Weights of a small GPT-style language model, trained from scratch on English Wikipedia.
Size: 19 layers, width 64, 2 heads of 32, MLP 256 ReGLU, vocabulary 1024, 1.32M parameters.
Architecture: rotary positions, biases on query, key and value, embeddings untied during training, capped logits.
Training: a variant of Muon for these matrices, 109M tokens, 9242 steps.
Each number is 50 + 12 x the weight over its row's rms, rounded and kept within 0 to 99. Layers, rows and columns count from 0. The size before them is the row's rms in percent of the matrix's.

# layer 10 MLP down (transposed), 256x64, rms 0.18, rows 136-172, columns 0-63
094:62 57 45 57 53 65 31 52 78 46 49 32 18 51 35 43 52 39 33 62 54 60 48 53 46 33 35 63 52 42 58 68 48 55 39 34 56 55 30 60 68 55 35 49 53 55 54 52 52 68 46 65 44 65 68 24 47 43 43 45 60 57 56 70
089:42 53 55 40 61 34 51 58 52 50 32 49 59 41 23 59 50 40 55 55 58 40 59 37 48 46 65 44 75 44 51 38 41 66 83 64 45 64 65 37 51 37 25 64 45 39 44 45 49 50 50 48 61 49 38 66 58 30 40 41 29 31 48 35
102:73 60 54 68 57 51 65 43 62 30 59 45 43 55 72 54 35 45 46 45 36 75 52 51 49 47 50 44 46 42 47 19 57 53 58 54 54 54 40 49 62 43 52 51 55 61 27 58 59 50 67 63 30 43 33 56 35 51 61 53 53 59 40 87
094:52 46 62 67 53 77 47 54 49 55 48 57 36 29 60 28 53 45 56 38 33 42 51 64 53 45 48 48 59 49 33 43 62 49 49 62 47 65 78 58 67 52 54 46 45 52 48 63 32 69 33 46 42 38 39 20 40 35 38 67 36 56 43 68
105:55 47 65 46 64 72 37 48 60 43 41 58 36 57 55 41 60 47 55 53 45 63 61 48 72 46 60 63 53 52 37 41 42 57 62 18 54 65 34 56 37 56 54 44 71 79 36 51 53 66 55 65 59 47 49 54 35 44 54 51 54 57 81 72
108:51 45 43 53 48 74 53 56 45 30 29 43 52 51 44 49 32 60 47 73 41 76 35 63 31 49 41 71 48 71 56 54 45 23 52 46 39 36 57 50 45 55 51 51 42 57 41 50 47 65 59 69 45 55 51 65 32 59 24 56 39 44 44 29
097:45 53 44 48 47 39 42 48 32 42 47 54 44 51 32 36 68 35 33 33 69 24 29 49 64 45 35 39 45 66 46 66 53 54 49 54 41 26 45 47 52 47 41 60 42 73 46 53 54 59 50 41 46 40 52 31 39 68 36 73 39 55 75 62
096:52 38 47 61 65 57 55 37 58 55 47 44 41 23 64 67 55 66 49 50 34 63 43 61 56 45 39 75 61 37 43 58 68 46 62 50 35 48 75 46 38 59 34 52 66 44 33 69 49 47 65 46 68 50 42 72 54 45 41 68 51 72 60 46
101:46 40 60 54 66 31 49 40 64 49 70 80 70 59 62 70 52 51 50 43 40 53 48 44 33 60 43 51 50 58 55 47 42 40 54 49 49 42 56 28 39 43 09 28 63 41 32 58 61 37 50 47 51 50 59 30 47 45 37 53 38 64 49 46
106:48 47 44 15 25 37 44 67 59 52 61 41 44 37 61 53 37 62 56 47 38 51 66 54 48 84 71 62 59 42 49 56 36 61 56 60 33 43 63 57 28 47 73 48 40 46 49 49 45 62 65 54 60 57 50 58 47 54 67 56 39 64 46 57
098:31 50 48 43 63 46 59 55 38 63 38 69 51 51 39 49 41 38 69 31 43 56 45 32 52 68 59 55 28 43 36 70 53 48 51 52 38 52 27 52 44 69 69 49 60 38 55 34 26 54 50 39 41 50 33 44 49 41 68 65 53 72 68 64
106:65 68 42 59 38 68 35 33 46 59 57 40 55 42 37 36 45 46 43 49 34 41 55 51 41 43 33 41 50 39 69 60 54 35 59 79 48 54 67 31 35 46 79 51 46 54 48 48 80 50 52 33 53 48 65 63 60 63 59 53 65 41 51 56
094:53 59 39 56 51 45 46 68 39 50 43 61 56 52 74 39 36 51 53 32 50 36 59 40 48 47 35 43 22 66 40 43 45 68 63 60 40 66 41 33 44 38 36 59 54 39 59 52 65 30 37 46 49 56 63 42 56 53 67 27 37 42 81 48
097:41 61 54 52 61 59 51 41 51 51 50 42 55 41 41 71 64 63 43 42 75 29 41 61 64 52 44 26 53 46 72 61 35 42 52 34 59 49 41 41 36 44 62 57 65 72 61 32 47 65 38 42 50 77 42 37 51 64 57 50 60 74 48 39
105:44 43 47 41 66 32 53 47 74 60 37 51 38 58 70 54 62 32 48 50 33 43 46 39 44 50 49 48 57 56 47 70 56 42 55 69 32 58 43 41 42 38 49 51 44 32 41 61 77 65 65 55 61 64 33 50 25 60 51 76 51 38 42 69
099:42 39 52 64 61 25 62 46 57 51 48 51 43 36 48 52 36 89 81 38 32 47 60 44 35 43 51 54 44 36 45 46 63 50 54 38 61 57 75 53 58 48 26 44 51 46 50 32 50 43 53 45 56 59 75 60 45 49 66 49 46 65 64 46
095:44 30 72 43 38 41 49 42 56 34 49 46 61 56 39 65 50 49 51 65 27 40 53 37 51 34 63 38 43 86 70 47 58 47 39 49 46 63 58 50 62 43 40 33 26 64 61 38 63 56 47 53 42 22 52 46 51 48 47 51 39 48 33 38
099:30 59 39 42 45 59 43 65 82 57 57 34 45 41 59 40 47 47 37 74 49 55 37 57 39 53 34 58 65 53 54 49 57 50 62 71 38 45 56 46 63 71 52 47 33 53 57 80 37 65 46 64 45 55 56 31 53 40 42 64 44 68 62 40
084:31 42 65 44 45 42 33 73 40 64 51 61 39 64 48 45 51 31 43 40 58 47 31 49 63 28 37 39 55 60 33 51 40 51 51 50 59 59 34 35 45 37 33 28 63 55 49 65 64 69 72 40 48 60 39 44 71 61 50 52 44 51 35 64
095:63 51 55 31 33 46 38 64 56 49 49 72 57 48 65 48 45 51 58 34 48 38 60 39 77 37 66 55 43 51 64 34 36 58 44 47 74 61 45 62 49 56 60 51 52 44 59 47 72 60 66 70 64 26 63 56 34 45 42 40 24 46 47 52
097:50 34 52 37 38 50 63 60 50 47 47 53 46 60 47 19 46 27 57 54 60 41 76 48 49 69 42 60 50 52 33 52 35 45 38 58 52 28 47 22 56 56 42 53 46 59 40 46 34 50 43 39 54 53 50 20 60 49 32 71 60 63 61 64
092:64 57 54 64 45 61 53 59 38 56 37 46 26 53 41 49 36 56 55 65 50 46 74 53 33 26 47 66 47 53 74 69 52 25 45 48 58 68 69 41 31 54 54 59 66 33 41 59 61 29 63 46 42 50 46 59 65 49 27 47 52 48 45 47
100:60 37 60 75 47 51 60 43 61 35 56 27 50 38 20 51 56 49 52 78 25 32 50 58 37 48 33 43 36 38 53 45 49 74 54 52 52 66 53 43 51 64 49 45 42 67 55 50 38 46 65 61 52 41 39 60 53 32 65 52 44 36 37 41
100:37 50 60 49 57 37 33 69 62 46 35 57 63 48 46 47 67 49 53 60 56 68 59 60 41 53 55 49 60 54 63 52 62 22 56 35 50 60 64 61 68 43 57 50 33 09 48 57 62 52 50 45 47 61 46 32 75 46 54 36 32 63 53 53
093:63 40 39 32 46 34 36 57 31 62 48 45 48 60 51 58 43 41 61 53 61 41 68 58 70 41 45 15 47 33 44 47 57 48 35 37 49 50 41 42 47 45 76 36 46 36 46 39 21 46 76 50 46 57 45 31 58 56 63 47 58 50 46 33
088:39 48 49 49 48 33 65 31 46 56 55 44 31 60 57 58 54 47 58 28 53 63 37 40 62 53 24 71 54 42 65 57 47 56 52 48 46 60 58 69 53 44 56 38 53 33 48 54 53 45 80 19 48 51 57 35 56 67 74 52 65 71 47 58
100:86 41 68 46 53 53 62 41 55 52 28 48 46 37 37 32 64 54 54 49 28 36 60 36 45 33 32 56 35 49 43 49 55 55 39 47 29 49 67 72 67 46 63 43 53 40 36 59 68 44 44 47 45 37 41 60 50 31 59 44 48 45 67 58
092:45 46 53 37 45 33 45 23 45 48 70 48 61 49 43 63 54 52 62 46 38 48 44 53 58 50 51 60 49 42 43 51 50 65 76 40 16 38 56 29 38 40 64 54 39 54 49 43 61 56 73 31 53 69 37 67 79 56 55 58 57 42 49 43
104:32 33 77 64 59 62 49 60 44 66 44 53 56 55 29 39 57 39 41 59 34 44 60 61 46 58 50 49 64 52 45 58 50 59 47 48 52 65 52 40 45 50 82 39 42 35 57 26 39 59 57 31 51 54 65 61 20 47 63 51 49 31 39 40
095:70 22 59 61 48 55 39 67 59 60 36 47 54 59 45 34 49 33 56 57 69 68 70 50 77 70 37 41 43 46 40 54 51 39 50 58 55 55 51 47 77 65 54 42 35 50 39 62 45 41 55 66 62 39 53 47 38 56 28 49 36 60 58 60
088:59 75 47 65 53 50 62 39 79 47 44 47 53 38 40 46 36 49 48 33 54 46 63 64 64 46 31 41 55 77 67 33 50 52 68 59 48 38 72 60 36 46 65 60 52 38 36 68 45 41 51 55 54 77 58 45 41 53 62 68 54 55 45 47
093:35 53 51 53 47 59 58 39 35 62 55 36 45 40 58 71 48 56 33 27 52 46 40 50 46 30 26 62 64 64 62 55 57 37 51 56 44 43 53 70 57 65 36 53 69 32 44 62 38 73 45 35 59 49 52 52 42 38 47 63 42 83 60 58
093:56 60 45 59 53 55 59 58 65 63 85 49 61 42 68 36 55 43 36 67 36 25 77 51 45 57 59 50 36 55 54 46 55 58 49 72 46 61 49 49 60 61 39 35 30 60 54 65 51 68 30 51 52 54 49 45 38 52 23 58 43 59 46 54
100:32 49 63 41 55 54 59 42 65 73 40 54 45 36 53 39 63 28 71 40 28 67 50 52 57 60 35 61 49 35 47 49 66 71 64 52 38 59 49 32 51 42 47 73 68 39 40 41 40 59 70 51 56 49 52 28 35 67 51 66 58 50 49 52
107:51 59 40 55 62 37 59 74 63 53 33 54 38 52 49 46 50 68 54 47 41 71 44 33 55 51 46 27 53 35 57 57 61 56 65 40 38 55 45 48 23 52 66 60 26 52 48 79 52 37 40 50 40 51 58 41 35 63 30 55 24 41 49 49
092:73 46 44 64 48 76 66 40 51 57 30 48 49 32 51 52 42 40 56 70 55 36 54 61 65 43 63 23 48 61 37 40 33 39 46 43 55 48 39 46 43 57 47 64 55 42 37 58 61 54 63 47 48 75 70 44 52 52 67 55 75 52 30 59
108:59 62 75 35 53 31 53 50 42 52 26 58 53 71 53 73 41 46 40 38 62 43 53 57 49 61 48 41 56 49 57 44 29 47 44 47 38 73 34 44 46 45 63 42 30 49 25 43 54 28 40 55 52 38 53 69 41 33 71 42 57 61 41 56
# layer 10 MLP gate, 256x64, rms 0.474, rows 137-172, columns 0-63
087:75 47 44 46 45 68 36 52 39 52 69 57 40 66 62 53 53 33 37 40 38 43 63 58 37 53 38 35 44 36 33 67 40 39 51 29 64 46 37 52 57 47 55 26 61 48 38 45 53 39 63 63 64 50 36 24 39 47 42 49 55 57 28 31
098:56 62 52 45 46 62 49 35 62 36 49 46 23 58 50 72 40 41 33 46 48 26 25 36 48 53 43 80 36 57 66 52 69 53 48 57 51 39 46 40 41 34 55 41 36 35 66 34 62 50 44 47 57 49 77 42 49 31 46 44 55 38 48 47
099:45 48 28 11 48 51 44 23 49 59 38 56 37 45 56 41 41 50 39 31 66 38 59 25 49 44 56 44 33 65 65 53 59 35 60 56 32 39 32 49 63 39 43 49 53 38 48 33 61 59 62 53 41 54 58 69 54 41 42 49 42 42 39 38
102:63 52 41 43 47 73 35 35 39 64 60 33 58 44 48 48 40 56 34 79 49 64 50 45 60 33 57 63 59 37 47 55 52 54 69 20 40 56 38 51 31 63 33 67 63 58 32 29 66 38 51 58 60 51 38 52 60 48 40 61 51 45 53 43
103:61 70 40 43 30 57 64 57 42 76 49 41 65 42 43 34 64 57 49 40 72 52 40 46 49 42 42 64 63 45 61 38 21 44 45 31 56 60 54 43 53 48 73 52 67 52 77 46 45 51 65 58 60 45 47 57 48 76 48 54 45 51 70 45
102:44 65 64 37 56 67 70 37 35 44 36 46 37 61 68 61 54 45 53 59 49 60 33 53 34 39 27 69 54 49 44 44 43 27 33 26 53 46 48 53 34 49 47 60 67 47 52 26 66 63 47 37 57 41 45 63 57 71 63 40 58 48 57 55
102:54 57 30 52 59 65 56 42 26 41 35 59 65 40 47 57 62 61 40 28 48 50 46 65 60 43 50 51 69 68 47 44 39 48 53 48 44 46 37 53 78 61 57 39 68 53 39 44 64 52 45 49 56 20 36 55 67 57 43 56 23 59 69 60
102:49 37 45 50 38 47 35 51 42 33 58 24 66 46 55 49 55 42 48 33 35 22 40 72 58 27 61 54 47 53 61 48 33 43 39 48 67 60 52 26 61 42 51 33 37 54 63 26 54 45 44 36 40 68 67 60 45 36 45 54 41 57 47 46
099:62 34 45 63 25 51 56 55 47 64 54 71 54 39 38 49 51 77 40 63 55 62 35 53 42 38 43 58 47 42 50 37 67 53 50 51 59 33 40 53 42 61 26 54 77 40 45 51 40 59 40 31 56 42 39 49 39 31 47 39 49 35 75 68
103:56 35 29 54 57 61 58 55 38 51 57 38 64 25 52 67 56 28 54 57 45 56 56 41 37 47 50 58 48 40 63 52 46 63 50 51 28 51 59 66 44 54 35 31 52 46 48 46 69 51 44 61 43 53 13 28 57 21 42 52 40 51 61 66
098:31 39 50 38 46 45 43 64 59 45 45 34 39 29 53 62 40 67 54 54 69 79 33 48 42 38 49 58 50 62 49 44 59 53 44 44 54 50 55 67 30 40 46 33 50 39 54 34 35 44 56 72 61 43 21 69 53 54 49 42 29 33 50 36
098:76 43 34 63 59 50 49 43 53 47 50 58 26 50 59 47 59 46 59 50 53 46 66 36 46 56 43 45 47 20 58 48 26 62 64 70 51 47 19 53 61 18 57 60 49 54 45 38 46 50 25 52 51 51 39 44 39 57 50 41 36 33 60 52
096:60 41 47 57 41 45 56 59 37 45 68 41 43 61 50 52 55 56 38 59 52 51 28 35 35 46 52 53 57 39 81 45 53 32 79 42 66 52 42 34 55 43 63 55 46 36 63 51 20 34 16 58 66 40 51 59 51 42 54 52 45 44 40 59
105:57 44 45 75 41 60 35 46 45 48 42 50 49 45 47 41 61 67 59 49 25 55 56 34 53 64 60 47 55 46 50 33 59 53 58 18 48 76 50 51 47 54 55 46 34 15 47 41 56 53 56 38 57 48 40 22 43 48 32 38 56 47 74 52
103:63 65 40 60 52 56 52 31 52 40 48 42 63 43 80 51 60 58 36 55 50 37 24 49 78 48 68 53 58 22 46 50 44 50 37 59 54 43 50 36 64 47 44 51 46 49 45 30 51 42 53 46 78 47 41 44 33 62 40 72 66 47 35 46
102:66 49 53 49 40 50 48 54 73 61 52 47 68 81 49 65 53 63 66 64 46 59 53 41 57 36 63 49 42 59 47 59 45 67 52 55 70 61 25 60 44 45 66 36 41 61 31 38 66 51 70 45 61 54 45 29 27 45 45 36 45 39 47 38
104:41 71 45 80 48 67 38 41 55 57 57 59 62 48 65 64 68 42 57 44 57 38 62 63 61 53 43 49 50 41 61 44 58 63 64 53 46 47 63 46 53 51 58 47 23 25 39 29 74 59 58 59 53 60 45 59 42 58 42 55 53 19 64 59
096:32 37 39 51 44 37 66 48 64 39 51 38 81 41 37 65 45 38 53 45 63 49 43 49 28 61 58 59 47 45 68 64 62 46 55 45 62 49 32 60 69 49 47 66 44 40 46 62 63 42 43 51 47 37 76 60 48 55 37 69 39 35 70 33
101:40 60 45 55 38 58 64 46 55 47 07 24 35 38 68 44 43 46 58 53 51 46 55 41 29 51 31 44 70 65 61 48 56 48 53 54 56 57 53 47 52 62 42 53 62 44 73 63 58 60 23 60 39 51 39 49 38 47 45 27 58 54 60 56
107:47 58 53 55 39 82 55 42 71 55 32 47 36 67 44 57 42 58 47 78 62 50 40 53 48 52 57 74 47 57 62 40 48 29 40 63 57 55 40 51 54 61 44 69 39 40 61 43 70 56 58 53 55 47 40 36 41 47 26 35 53 56 65 74
093:41 44 53 46 29 33 37 50 49 50 49 48 52 58 63 51 54 53 51 62 55 26 47 42 44 40 51 49 38 57 48 64 51 43 36 72 75 59 57 46 38 13 39 64 61 34 39 43 44 42 67 57 37 47 65 39 31 59 59 65 57 38 31 70
099:41 29 52 64 45 32 42 52 37 61 80 38 47 63 46 63 63 49 52 81 25 66 52 60 61 46 53 46 48 35 60 54 43 59 34 28 40 45 45 41 81 40 48 47 64 53 43 46 56 45 46 59 40 47 46 76 43 60 50 58 49 38 54 49
099:54 47 55 44 38 61 38 64 51 47 41 49 76 47 47 56 71 40 55 40 39 66 47 45 59 44 42 59 85 44 52 43 53 41 55 61 56 59 56 33 36 23 62 46 34 40 64 22 44 53 62 46 51 26 63 48 60 42 50 39 32 54 54 31
096:58 50 44 54 39 45 58 47 75 45 58 33 28 53 55 49 55 57 41 50 40 57 55 40 44 44 56 41 58 81 53 28 56 51 39 52 40 40 39 56 48 75 31 58 59 63 41 51 55 48 57 54 71 31 40 77 30 67 41 45 25 46 53 58
092:49 34 47 55 37 77 36 46 45 60 50 52 50 48 38 34 51 41 31 40 40 53 69 54 50 60 48 44 29 73 23 34 52 56 47 58 59 50 26 48 35 74 40 55 76 54 44 46 42 45 38 56 42 35 40 43 50 33 42 48 33 64 41 47
097:54 55 52 61 42 57 47 57 65 37 38 26 41 42 46 76 52 41 40 61 40 55 35 31 41 60 30 58 48 59 53 54 54 57 60 56 48 78 39 52 54 43 62 46 59 46 50 30 17 68 59 48 50 52 42 59 51 27 66 32 46 58 36 66
102:63 68 57 51 56 69 68 44 35 82 37 56 48 47 54 45 54 40 21 62 47 39 45 31 60 30 65 66 42 29 63 36 53 39 55 60 53 30 31 45 52 59 57 51 63 56 53 57 58 55 65 32 55 41 54 43 40 51 52 58 69 44 46 41
105:59 51 49 72 46 31 34 27 36 44 59 45 56 52 37 46 69 37 76 48 31 35 45 55 34 28 48 61 48 59 54 33 51 48 60 47 37 48 54 39 59 53 20 52 37 49 47 60 73 48 49 61 41 52 48 64 63 58 59 72 52 54 32 36
098:64 67 45 47 42 52 51 53 56 39 50 36 63 55 23 38 44 50 12 38 35 59 39 69 52 61 32 69 49 54 66 45 52 58 48 62 41 42 43 65 31 64 35 44 54 38 55 50 54 37 47 68 68 48 30 62 43 70 63 60 44 49 48 49
096:67 79 44 39 56 56 52 28 49 50 54 23 46 51 53 37 40 47 43 38 37 50 49 52 58 46 29 58 44 78 63 53 42 60 80 60 71 41 50 44 42 56 60 44 53 40 49 38 56 46 69 44 55 56 43 52 68 40 71 60 71 49 39 40
102:63 60 39 49 36 70 48 46 48 50 39 49 37 57 41 27 58 53 48 27 57 40 41 64 52 52 68 38 44 74 58 45 78 50 55 48 67 68 59 48 60 70 48 61 63 61 45 56 49 68 30 50 53 52 37 51 43 18 56 60 67 58 56 38
101:58 35 49 41 58 43 37 66 56 53 42 53 41 52 25 46 41 25 59 56 69 35 50 47 24 35 64 55 54 78 54 57 53 59 50 36 52 66 58 61 72 60 44 45 56 60 64 44 74 45 48 81 38 55 48 62 47 41 51 51 58 37 39 51
106:58 55 30 64 53 31 46 55 48 41 52 62 40 39 67 56 51 65 38 45 74 43 34 69 61 47 60 61 48 33 63 67 59 46 42 51 55 55 41 47 50 71 63 16 57 43 46 31 64 45 68 69 51 52 27 41 46 46 36 51 39 53 37 47
097:70 48 36 14 48 55 34 40 66 54 77 37 62 41 53 69 53 33 63 52 60 38 43 46 45 28 74 51 59 45 65 38 46 39 59 57 54 51 36 41 52 59 62 40 49 50 62 29 44 37 62 34 67 43 39 55 49 50 61 52 41 56 51 53
103:54 45 52 39 51 47 42 47 48 46 38 35 41 57 23 78 48 72 57 51 56 59 48 68 38 65 42 43 55 30 38 38 50 66 38 61 69 35 30 54 59 47 55 68 31 65 40 40 72 68 43 58 53 39 39 42 41 57 62 59 40 51 48 65
102:53 46 43 62 48 49 55 34 67 53 58 23 47 53 37 51 50 68 55 51 43 79 17 35 38 56 53 56 59 42 40 47 62 44 48 44 66 58 53 70 56 75 45 37 51 32 51 68 53 58 32 39 47 37 38 33 51 61 43 52 63 40 34 59
# layer 10 MLP up, 256x64, rms 0.506, rows 137-172, columns 0-63
092:48 69 34 56 43 61 54 39 58 32 49 47 49 51 48 43 67 58 54 37 39 27 69 55 57 40 43 46 46 30 38 63 60 27 37 39 28 43 32 37 48 60 40 42 39 25 58 56 47 50 25 34 35 51 47 48 43 34 36 43 47 51 26 46
098:68 70 38 70 39 69 44 67 37 46 45 51 41 60 51 55 31 51 52 43 42 57 54 60 50 54 59 54 49 68 21 57 43 41 52 53 56 36 37 46 47 38 35 56 82 61 66 48 42 51 27 52 56 54 33 50 42 52 60 22 47 42 42 31
095:48 45 49 57 45 42 50 52 65 48 52 53 39 60 64 60 26 44 55 48 61 41 33 56 59 52 26 44 39 74 46 37 63 52 66 65 64 55 30 50 17 66 27 54 43 62 47 28 61 49 61 64 47 47 43 42 57 55 54 26 32 54 41 55
107:49 62 31 49 69 59 33 32 58 32 51 35 62 51 43 26 27 39 38 33 36 70 61 59 62 39 58 49 55 35 47 51 45 67 40 43 46 50 62 55 48 42 44 38 52 54 40 30 57 44 60 47 60 69 32 40 63 40 63 56 32 58 32 41
104:56 46 56 58 73 62 48 44 38 67 66 60 43 69 70 51 46 49 41 54 45 34 61 59 42 49 62 39 38 45 51 53 60 64 66 57 64 38 37 71 49 58 39 41 32 61 45 36 61 38 35 51 50 40 41 58 34 14 37 63 58 35 48 34
095:61 61 68 33 47 45 27 55 34 27 74 41 55 56 45 43 48 25 42 61 58 49 62 42 73 22 55 74 40 30 50 33 47 51 38 52 34 58 42 44 51 57 48 50 54 47 57 63 45 76 59 41 40 41 54 42 38 42 55 57 59 45 45 47
097:58 49 49 42 36 28 70 33 38 55 59 67 52 66 32 42 26 54 51 52 51 51 60 46 57 40 35 44 49 31 38 34 36 55 21 69 73 43 37 52 54 49 68 44 50 48 49 52 57 60 46 46 39 38 56 55 38 35 49 46 38 34 23 48
100:60 73 62 66 55 47 83 42 54 41 43 50 28 32 50 30 48 38 52 57 53 52 59 46 67 42 72 52 52 52 42 52 41 57 66 59 43 39 36 49 34 33 49 65 60 61 47 35 32 45 50 60 36 61 38 27 66 50 56 38 39 42 44 34
105:49 64 45 48 36 45 51 54 40 36 28 60 55 38 55 51 45 31 53 68 49 59 40 63 55 46 37 57 41 51 52 58 60 39 51 49 54 36 41 25 33 55 53 36 81 39 74 57 43 30 58 64 57 64 51 58 52 50 52 29 45 28 22 49
098:56 43 37 72 57 59 57 35 61 21 49 34 44 29 47 44 41 70 42 51 35 60 56 66 47 45 48 29 33 57 60 36 53 31 59 44 24 43 79 36 59 47 55 55 51 63 45 47 55 34 45 68 44 30 46 40 48 60 53 56 43 51 52 48
097:81 46 56 48 52 65 74 48 48 67 32 42 44 48 51 65 56 63 55 68 68 38 27 54 71 49 52 39 53 44 53 56 72 30 59 63 43 56 34 46 50 66 41 53 47 51 38 34 52 48 33 28 45 50 70 52 67 42 60 50 48 61 43 58
092:46 41 50 55 57 43 53 49 51 44 76 47 57 58 34 49 53 69 67 73 70 42 59 38 40 58 38 60 64 30 50 76 48 60 59 48 65 62 64 42 67 43 38 42 50 26 71 47 56 73 57 61 49 46 41 51 48 28 66 51 62 47 59 54
097:38 46 60 64 47 29 46 57 67 42 47 28 67 40 45 46 48 29 43 58 33 72 32 48 47 72 49 52 40 61 41 59 49 51 59 58 58 42 33 46 42 60 48 38 43 43 46 42 31 40 48 65 48 70 53 87 43 47 54 40 65 53 27 54
099:41 58 66 69 68 50 42 64 45 46 40 44 79 53 23 50 36 51 48 48 70 50 45 49 62 53 56 51 33 65 49 58 39 62 77 67 60 41 43 39 35 57 34 65 42 57 55 49 44 48 37 64 67 62 64 58 35 44 54 55 24 45 43 48
090:68 37 58 54 46 49 74 53 26 35 55 62 71 30 51 53 50 52 35 67 35 30 62 60 63 58 63 59 43 52 54 57 52 37 56 39 49 59 46 45 44 40 54 44 68 49 62 27 51 67 48 35 55 63 55 48 60 23 51 75 41 43 56 40
099:59 62 24 63 62 64 60 35 55 45 30 64 46 62 47 50 68 49 17 43 40 65 31 60 49 57 43 49 49 55 38 51 71 56 73 67 53 39 64 75 56 40 57 56 51 45 69 60 50 39 50 59 66 60 64 56 59 58 54 43 52 50 42 37
103:58 57 60 57 62 59 49 77 40 53 44 44 49 76 45 61 44 56 62 40 50 48 70 43 46 62 53 49 59 61 45 50 41 31 36 85 55 66 53 64 36 51 43 33 65 44 46 22 61 35 30 52 59 45 50 72 47 45 65 63 50 46 52 47
083:61 45 49 60 42 59 49 69 45 34 46 55 40 50 63 50 42 41 58 43 62 55 57 60 46 57 67 47 30 55 46 34 48 57 83 66 51 53 64 56 41 48 58 31 46 38 56 43 58 48 47 37 88 47 42 49 33 50 63 54 45 38 65 85
094:49 36 44 80 56 56 32 53 40 63 58 45 65 52 41 65 51 27 36 58 51 63 46 31 64 50 56 31 68 41 56 47 62 47 48 66 38 48 49 54 65 50 64 48 44 66 31 54 39 48 70 62 65 54 37 46 46 62 50 55 57 58 66 84
109:66 31 50 57 57 68 43 58 64 58 39 51 43 55 32 74 51 66 35 77 61 48 39 42 53 65 52 52 53 59 70 46 61 51 72 40 47 41 63 63 55 40 54 41 50 41 61 36 52 38 59 79 24 46 42 49 51 41 48 42 47 62 64 68
090:51 29 59 51 48 49 51 51 63 47 42 42 70 50 39 46 40 25 34 53 50 62 55 33 53 64 30 39 38 61 50 54 45 62 61 46 38 47 40 66 50 66 38 51 27 75 61 58 55 55 43 37 79 46 53 36 40 46 58 37 27 70 67 42
096:36 54 56 45 54 66 58 56 54 56 76 57 55 53 71 29 52 62 48 35 49 61 38 53 37 41 54 48 48 69 63 32 52 45 50 57 49 48 71 34 34 77 49 42 44 46 59 68 62 38 63 25 33 57 55 48 35 64 53 57 49 75 63 51
099:31 69 60 43 60 46 47 57 58 37 84 69 58 39 60 35 33 48 49 64 73 52 59 31 58 62 52 31 41 61 71 30 55 59 45 55 44 44 28 47 39 51 40 49 62 52 48 54 53 41 49 34 36 55 36 53 41 61 57 76 49 58 54 52
097:55 38 50 24 56 45 65 85 70 54 44 43 38 50 59 57 46 54 48 45 49 58 57 45 52 55 55 35 54 55 39 38 61 53 32 49 65 59 60 63 51 69 45 61 68 42 43 43 41 40 42 39 76 53 43 47 38 68 29 26 33 51 39 67
086:47 58 74 44 26 55 68 44 34 61 54 55 48 62 32 49 50 46 44 64 45 51 88 36 40 49 52 75 52 44 33 43 51 48 53 45 45 40 40 67 50 29 51 42 55 51 56 37 41 57 50 63 45 41 54 49 39 44 52 14 62 39 40 59
092:57 42 52 62 40 60 53 51 46 55 65 58 57 45 44 50 25 60 42 61 67 62 68 64 31 44 70 45 51 41 36 46 64 48 40 48 47 46 44 45 40 72 30 52 50 73 83 56 40 50 52 49 47 61 45 63 47 59 59 17 42 67 48 34
099:44 36 56 44 36 32 38 59 34 39 56 69 35 57 84 49 61 59 46 58 72 31 35 49 61 33 64 56 50 43 52 54 51 31 55 36 47 57 49 55 63 54 69 62 55 41 43 40 44 52 48 60 65 57 39 59 46 68 23 66 60 47 46 61
099:58 50 44 45 31 62 84 78 47 51 48 76 45 67 23 53 50 44 40 65 39 43 62 37 54 47 49 40 39 58 35 49 52 53 58 51 69 60 46 49 56 45 30 46 39 62 74 61 56 53 55 60 62 48 62 43 37 38 58 52 53 30 64 55
098:50 71 60 65 66 47 45 46 49 39 70 50 60 57 60 60 54 37 66 36 59 46 61 43 66 58 51 41 55 51 79 43 45 48 45 64 69 64 59 52 35 42 62 24 38 50 34 50 34 48 64 79 55 43 47 37 28 54 43 54 50 50 66 34
080:71 39 64 34 55 66 51 69 36 39 75 57 46 53 52 67 60 48 60 60 51 34 55 48 56 45 66 63 69 36 56 63 42 36 40 50 31 56 28 23 52 20 39 43 53 56 58 60 56 57 54 55 57 57 28 52 38 63 57 48 48 54 52 60
089:38 58 70 62 70 25 66 39 52 50 47 44 60 63 50 42 54 47 54 57 63 35 65 52 46 62 60 62 42 47 47 63 55 67 57 31 77 57 59 74 33 44 19 42 55 38 34 47 60 45 57 43 47 62 39 48 57 65 59 59 45 34 43 59
101:57 39 58 31 45 40 58 47 66 67 34 53 48 55 51 64 45 52 68 25 35 24 38 33 54 46 53 62 43 44 27 49 64 65 61 44 50 55 53 43 67 48 42 62 53 57 72 28 65 41 54 42 40 65 65 36 36 23 50 49 43 54 44 55
105:66 40 55 56 55 27 74 55 27 56 46 36 59 41 43 60 44 60 55 51 57 46 56 25 55 42 47 60 48 26 44 43 25 28 54 63 44 39 58 51 56 58 57 61 42 32 51 42 55 74 41 59 64 45 32 51 52 60 65 40 26 37 46 48
106:64 68 46 49 18 49 55 66 52 66 73 51 47 30 55 64 35 41 46 59 57 42 31 40 55 66 45 54 45 40 63 45 46 43 53 58 42 42 42 78 53 74 53 50 55 61 54 26 67 43 50 56 60 46 51 46 43 62 54 42 73 30 32 50
096:27 41 47 44 47 40 50 56 52 56 56 71 59 52 50 33 43 55 43 71 58 64 46 56 51 74 55 51 50 27 58 20 54 56 42 53 46 31 56 65 73 57 64 33 55 43 45 24 40 57 48 57 39 61 48 70 36 57 54 50 64 25 42 48
112:41 69 67 55 43 53 43 36 46 51 56 55 36 56 51 50 52 53 47 58 52 42 57 69 48 44 43 46 65 41 35 45 45 68 49 41 73 50 58 50 57 53 60 43 57 42 53 52 49 52 45 75 27 46 59 74 34 24 24 59 52 31 48 87